From a checkpoint of a small transformer trained on Wikipedia.
Size: 15 layers, 3 heads of 128, vocabulary 29228.
Architecture: learned positions, biases, attention and MLP in parallel.
Training: a variant of Adam for these matrices, 325M tokens, 2730 steps.
Each number is 500 + 50 x the weight over its row's rms, rounded and kept within 0 to 999. Layers, rows and columns count from 0. Numbers have three digits each. The size before them is the row's rms in percent of the matrix's.

# layer 6 MLP up, 1536x384, rms 0.0331, rows 972-1022, columns 128-255
110:526432478472448457365499484514438463471426510526491425569518673540454448517501626396490460573498543488500484548472506503574522523470525580519502427497502449503492466496490503537506504490504501486452582519505499483449531567387443488469490489397427549440475522550563514554525582443565490476456559538498402591503508445551500514412600507417459571576473488505563501541445558479523406503506
154:580435556426379513531534516497424503532460539537517476548572580509517455501509457473460427513527489552417502487442534476528527481451508484554511482513532481501536491485499440493494521545488499518499553434483559537473493466470499526491503511529460547447487489509513492635522489498496456398561493565473467503625462543640520496423539484492417599431491507538530586447457512582544520588501
050:492523424521587509498505563471495471500503504465525464560448504425549548598496576433407484507423453529497573521523520406464476556581476517486466485543433468527496536490506521459507602470455521462495490594486579450492572471472450588525486498393644564455486508483422442479567454543453439504541510419499561409497478565548565598530553546421532612398565520446489519452503531508466523487448
055:486492435552469416485520509505481408520507506536506411548503512559554449546500526386515498512530407555547489487409509478451524514511485510437458500580433447482485386507471517482423514514445490501500496519532517559483468523530517573515469517483454502515520541502521469532518598482500500528612479456495540405542646493597538549552534553472514517484526561509509546511478477496517521541414
050:468468466559519506445493478497475496501440492584445535512396505419584467403464534526519646502463523490435508528465548529538469503610469512518547520571439500434567534509506403506463569537473521525534515461483514595447547489493473546513528488506479444479504505560443485464428465438499481440554451492490451537460446404444457496472546551488547277512478547510562565418496533496528502569499
057:501468530447501491583520520494501505554545507500410527524547456504566452431518491496424500478566545565486422461534493407502480491498478515492483448433560469483534468558544538575480584492471537637509450383476554469507468563451504540449489440492473505391526549449555527415614428524453523514677532523511393430475549511422444603516401452536454454565490493476526505500464514483499525467483
045:509507484542584412520501466525522501591520511516380526414453498472493591473486476437584526490502482514469487473509576492484518480524426499555452538512469501512487595513456533487502511486441511536507451476537487454528463478459535369436532551517532531519472532499553512525529530452477481454537622571550474604427459437495451497529522440473383518561403418559529521578546458483486542468424
051:517500441478469513516449574449536581519464524545535441601485521500482490458470571464524453492608447554559513528444517489481552595585492457512528610393518472462504500478485458489485469508520422433545572451520518536467515512508481606546498497515542531595526517491505477512475512486474561471465307533460477540454413547520471562488550500436485514549527406465519507442423560520545513543481
043:501520470413538476499482582514473564550553536525581475424466467473526492398469624476407463518463438557563478474501503604570525551609505484511514379517525501499428557527470376459536544429399457525508508482542416525521499405478511525510531547519476647429482550517552545550490503548336552430587367533499544532552445478460536474533494447438518574440523520477513468496455517469506527411464
123:521559539486491450447505530511439467463492485544476514533509489549577492545521562472537438551524473515491524550472510465701507499534472547600560518529497493414519468485517532511459601508489483539455516474468470533433496514487494505475490490536457479437509519559456525477516701552584515420536516503498468494495468472554536457452481523419506517459565435496492517488498576515603521539472
116:464503487569428550486512538486510592488484503614520491514506549558515461516503652451508545510515505496435506546610508503487431455470438546447460596511587457483513517478524512470430455474482470591500469513496508449522534505528435525480468468416437576459492504429469601557535468478528467449459413493468452485490413454496462444504505517501472471487549444514518459529496514501546479400513
050:457493461445543440487500453541475533505539538494486392499408540378506454470487518492521513458543580473488522552447543535491531514519469526555481454556521496550529485418512374517492481412503495404534447493497452492570527467496454479561481444490411513556489474513528618494433419526550496463593510456499503556447486424486570499454568431478499431572607468493529490440414550535476475527499
040:400457508453609383539518443514459544451478543485419466457501454303543433588536518393563585483443539518447511524498515477495512564497543473457522484551486450555460539521523456491498607446413531459494533425545493470487475495515619464409488471506489560457473477532524508462486474500434455538539444520471475570469565364447482502483544533480493489517516434520477493487521571540390446586472
169:471489527579482410523542546530403543518569555525592458403495526510501483604571479483490523578508496486434560360519588480489549496508480578503510478550432478576507540502506559509468518488480547505411511423482506534465523444464532555510445415513489568523482436464561456506500601444451513488413518412450476489560543471533471447384528579486537516521425413481577619523503535551454473500532
141:463493488486491537468562494591464462537418591538538412538475525545528417478515538536444499506430496514441534469472531447549522504448434531514525502554540405579544444492529465523506459498489492467374529504490493565464513436400482498442494501513484509497393481536508419643531593403513501510502551553437488462556503554525436487428537466468520558498517428490568571490430590522582476535613
052:518555497451608404487557543534429535492464518516522483509386551350465466457530598472401563531530540511514437424474525552472474494398554519468525422546369445585479579459545479517487510514476527444536473499491532422538498494477540500470495482463507572485515524516491548497537460501440495553614550465480452580500466466485468497544536498450507402471490545500565408522539491491473512588433
051:538467417474463429452497567437508469548460515467555463619500508566573517418498548525426587502495425472429590507426531418489492478573535485502485554449486536517430465510449503453482572519479492555523522489489527528412555549515465557522474575404464545445511471477469476549547463570505514453493533492521571420583519566470638519525512524490530608438543470437471455443477529493494457458575
133:502556454475365491541487461558448429612361490472529451547494551513474530486508438439503426563655495459566475610509486425547528477539502465614516478507449453534564536544366501513474518503491463534512509518529470525555517529349451479493537559446450483502478545518507442542540578622456472401576476581477499472573449554544452407496494504470428535383536484499526398433382472530631499499478
096:537575454474472435553523569469528542487583508542527529386580494491555513430491424476459507496548465550501456540508519551530581621482551481512521532490561471451477505486519581450472457486506437519494547521538516520480493589516556570475464483539467575536509457451526522458613512488579585519521432426471530542472501429522503484488512590566484600470433474474519507474458431496509510587463
144:494465476496422469507507497472454469509476543526456520544589509500546494501514490535424469549515559467457502529539565467590555543492512583537545407505482535449488512461554476477546469492473451494437579477487504506488488558435494497486432372457473537518454509453537523512593546542551533488533550563454495548518500493628544552444616515533487577525508374499525470488461520539566491522476
046:443457497422556448598513473541464582462519539514450434541478475412559407359481450498539576474478512549606515554405522583484506529521559525552526387517449534506531430428502423520549660393471527476537508444479528490554478503469495503471507466543396487543465504532452506566493541507478502415730426513482508538460512402513467490518472525502484478570494504482475504574471482538444452502480
039:490561487488535472496482540457457499498544464507524551467508567376453471503520412400448422499478503477446578447480495467510468442573383481471513492580463480539484517528525463596501510468454518467510478548556520496476526396525484482506501440590504467403496563491495499512654453591594450580547649534489471507473468569540487506559390499476551514585552458500513469476493554528428497476561
143:533487493429481468446548392429498533564526534492476430486436518559540575515507493520431457576518513441456514500590599520530469496498471530472550448520499502404532546511586478461546512400467500520425544532505506553561504556440490503516423372463554541463475538439572480530530462528460520479434483529477451496554490526557538510554515570496565514474490344485580634480382483535488508446508
131:567577479470487419535527529543454535500502509432484432454503523570503460439550450402543507494532553601419476525468517522497563587552491538467544541497457466410502397491495560433514506465491439552502508496481578471491502515504514430419534497518474555511494446492512548469567590467490496479537490435431498485548487455510444467430565483356502512474542454532559500464532501512541437466515
101:572562492484436516522533424505410502527505517480443469508636439529565554480470442460537496518523528483455557515508528579481530443479554458555505493486538502513477473482533563425544454465433471545493509589506544566530523465492530499562528469571564516431460453482540475528523524585471480524549591548504462541561489481516587575394714482523464474559475491476517560501518495581526476576444
047:503451449489457474557479508452503603442491504522537521492448605631553369493507476425424497461482466444463534440511555440522437500417540454483557506433453513483396574483591508493431469479501457351463523529476572539552502406468443484506511504531426426494510537458495512463535454474488491471532328477514515505536474479512377569485610553501515495437553486477503478462488514549479457490452
058:454565422413566473617482396502379591549507562513363500592415496328551449433564402493489538431534557595515503479503548451489515566482540498516492574512559495493541542478553518581492615513436601498491507396461517507526502496508534519468495482460447500520495510513612520470539497477422537449561470504469475564452544434430421509471471611456457403580428474546481508503466526526491490526531
138:488458419460510402507535487462448467504467513540475479512521508496573505492534588453393441517524538495496485545503585465558536532447456537633558498488442443521535484515629497478468516468504521505414588508477415553499526479503473519530485502428470530438472533481535499646574586513526576493543396514495433516488493502529525503454477505508496460585465403552529507514480547539509491524523
099:411473529468474500531551450478455559590564556467424377507551609488569534437520576447481552487498522550509448460529491558543464497488458508527544593454550384479483487529546543538471537384516509527470530407532468592485535483497607554484474553478506508504392483486546534572445527504531535425559470537439405540515429538557566393593478515480440501534483476555534492525430488513504481472515
112:557471521517482467525512490580464493505540537514437539559561545399545517341534517492444622564696475461463479540478610557552553476465551554552531533444612443533556520540516475489503401521453522479448562504498486433431492553434546523439459451370550544471510536467551485505448655444386485399495527515550486488507494444520500491505520498453472504535448474435568534561502620478443499468521
103:565452523512356493508491567548502503556436556508483602541540495521451557482539483516507555490519530484523523566508485485444549486508493519521536489507511494486478510511479503522462587528468519473451564482492562486506508525454444532475472601460516517428382581565496559527496549462489499471535572540440500481510498494517445549481481511621483460561532509490492455486444546550531487560462
090:557407464560520482579517430499502407510513541534475561520467463494551514526439497586497469505562417533476530490493530579484519500543532477522500489542425490478413537487479614507565530472468442523493505566523585513531481442493502535481518477471494532409485549467481599555528517471480497477574618490469463386465538518420510605498477520493451457496417452524535500482545521454460508468459
127:523419466436473475434573516428479567523549535564443499468542470495583487499528478611412455552521480458351498507507520503522591564553463541547529527471503524493519514501595455507503468428465565500433545504470450553499518576494546462468375390488494548472472500544475491523519629525535550504611420519499480515463567522510553538456515498503599523464462401545504549475521542504501457544509
053:481548542471582420439528567522502471611519504559501483518514477521491452442544533499479613498434463473560532532531546548448461564515581504548454493520497475596479441475613511452516524458451421581535492584500447466503551469466462593490484474378414477416480505458505533550435485550500516446573461462463527497531420467414541505517539474477457539447491494540489496473468532510505582585443
100:488492453532393452461544481515489441543500564513526375591506547573461520476501580515473533509498559492532499567521521449590564577421455593517523463452508414461507471505566507550539553445477492481448529514517473554499537525478532533466533428476402519439474534524582501505567583529580531519496510521414396552569496482510503511437505507429321503563524456519491554528477494502546432508530
112:503494435508432472479594502562496445468476531535586465504489512545571489537499613419466485556509523509473509513520519440601651556460470522616495486580507437493501517522566526491437535464504499477422585484502508568518532474437507544511456399520431502472436507517574489606628584547490574472494488589471424580520499480560533494433568495488423585529467407578523552560463510499643451543450
123:569542437492444468532561568537508470471437506496614470540480497530548574588488455552474491543479502503567492629470533495539584494619484500495517467496394469491522524496450494523543472467490471406419534496519536499577478531423507508454486452532404536440443511531502418578555580565515512505497479551408404538574495637528574541474635455527488462531491493531517426477396527568513469488498
075:420487477518526518472527524456451567472485509506609449585515534548544508497415557471535464512550552477487544487526484357517519541476446458589537459486513516477442479499488475399387469519501441521503515455499398484494564547569485499486482549560393530544510470479516573509494508519486469440449436504475396562475410532522509511479519463416464525345530492573459527559513480517494501621540
047:466508459522500481485476458549525512500447427541486381390468576541513524506488571542529491512491561539511514546519507506386455505619419526500508499478652540470587550537454608437582547365436504474541520549468428432496586482492467483483465466514582572572469439541551498500413517510516484438433506467520473545522388402512529513476527438495424400579640509455434484546533547477492505393439
131:427413442560473519427570460493489454492434551503510476576494510505548460445481543470402461560524480456462489555467483466605584599494528527556536493571590449522453472532411459485499529482517481494474544482534483574486502481416619626484476458498461469447461530610567542578515513501472507468523454630474448524487510512634580492471480521503425522509477490529527427586443521519504442501420
124:501463469457434412454542578454488463417554468533342458522450650507470499552503592361423487509470517449402455489475481404507530530456419537537479521534547556499475462517709546483476443452499534494487523547483530492459569457481417547467479550440356523514473492537545563556444538522572513435453411542496467570541472490494503627505471532457495503524438488504454528551538501585519491591421
170:529517446526567431478531511503455485509467468529407558551496515520552483330499505491477488502559436409435406618443487566633543585534483549496500493604634489553547400439515482542509468500480500528503510514534438479484508623485500457469491470446419439506468514610517550542515568613589471519534539487490469547518520505575579467375656505436488530533495507471503472491470489547566493539571
058:464532348494434424503500520515563417488504520497528456434499502611521510581515551504464445518429515572515590500478504471392491490531496471539513444460588459479532439470541505534493500485480528493528505503526323522399540479484425532527482497471519504445501447495517485546487471549654500553470680497454520516535496561524532560463505553495532583566551508431523465419535504479445467558550
060:489517448430535458560466409489501483608520547533416388507507447482490457441522446506570560493508544559560499576442525520462521495430576537581509529492658498497512479525568479522468497507464544487499515461457418489469472604523461484424502483509377545526523512543558580503443511527477474466473532545475395602476479416455558454484545496522460322465510495482429527498547533476492494608480
047:541553522495441481454507502550587437490449484511444514398390512518504610592492517593652490440455542528514587445489461585467504498604481470593499447554596501473501500490447537519550444475499445490470545466509392541514518524497513466454543568489640540526523490507540463569453534516689454531357497495461499506452420530553537459440482435446512496532528497473458500457528502525581501552480
048:478517536595463521523500519438476513437480484445528487543524522615540485465392527468475430549509518451493554510516505387504496521444428489395502491397469519461523491557507517492374465477517444424484476500546499517461514494472463514556521498466460475420481590407485502531607493510516476463427431455478524439514504473525479595447541593505655583542568526524529474509514533528448480482380
045:408499473524473448547498398464499516491498551498435401389594497585565479544486493487550572502487446674533559648458514512489453486496541493507527498544499458496490471484433509462524450499498550469509541469463473474499470565503515491496458485492488404525509474431522443587468475577488425436576527446505508520508461469519443539457575561487464417489507538447555518471525517517443462574491
132:403535486532544419421493514535522464488528535531473504478401507437560470458500538485433455512448471548530499479490496551644488512536466649488468502566418520508573473515536544475493614521516540476494473427490426641528487454483549383459456544450461473446457564580445625465590577490562545586555548456472465552479558485479558502495527504467543560505539429595481512529508509464520460504594
125:508555499454508409510522515544411523366514498526567527432529659524535516568416592416445401517430532493502446550468507499517522522601530478483515522447509518446515533390597529479395523482518469500485492503480593517466562451502463350507483594554504497415474507630493507517526579501671484517460500473498500534515544418493427565435509538488503499584457497582503426449474549580460494562557
045:528461459457556444506470504535573508528497478463546475445501519511528469526502624540506549585494502482464432553459525495448490558332505507439511537408575493508541497490469526482512473471504442474515456552503379538590478526483451446491486474454348464554498504426582545474383515424478508455486489448559462527514516445428456484504617406431496304583474481550451471530459439411492500466383
043:478461593532553537492497505512514519588374547563510552597372481560539498469536565547465491483502586463474444449524436535475538569465449456615516517494444542498601509509467439466562473544515471531525517450541422567523556507493511523507500534452379536460530540437472570482447471447551502496516590481365501495454483411497491486508581494508514526522506439491572593488518486532536518503532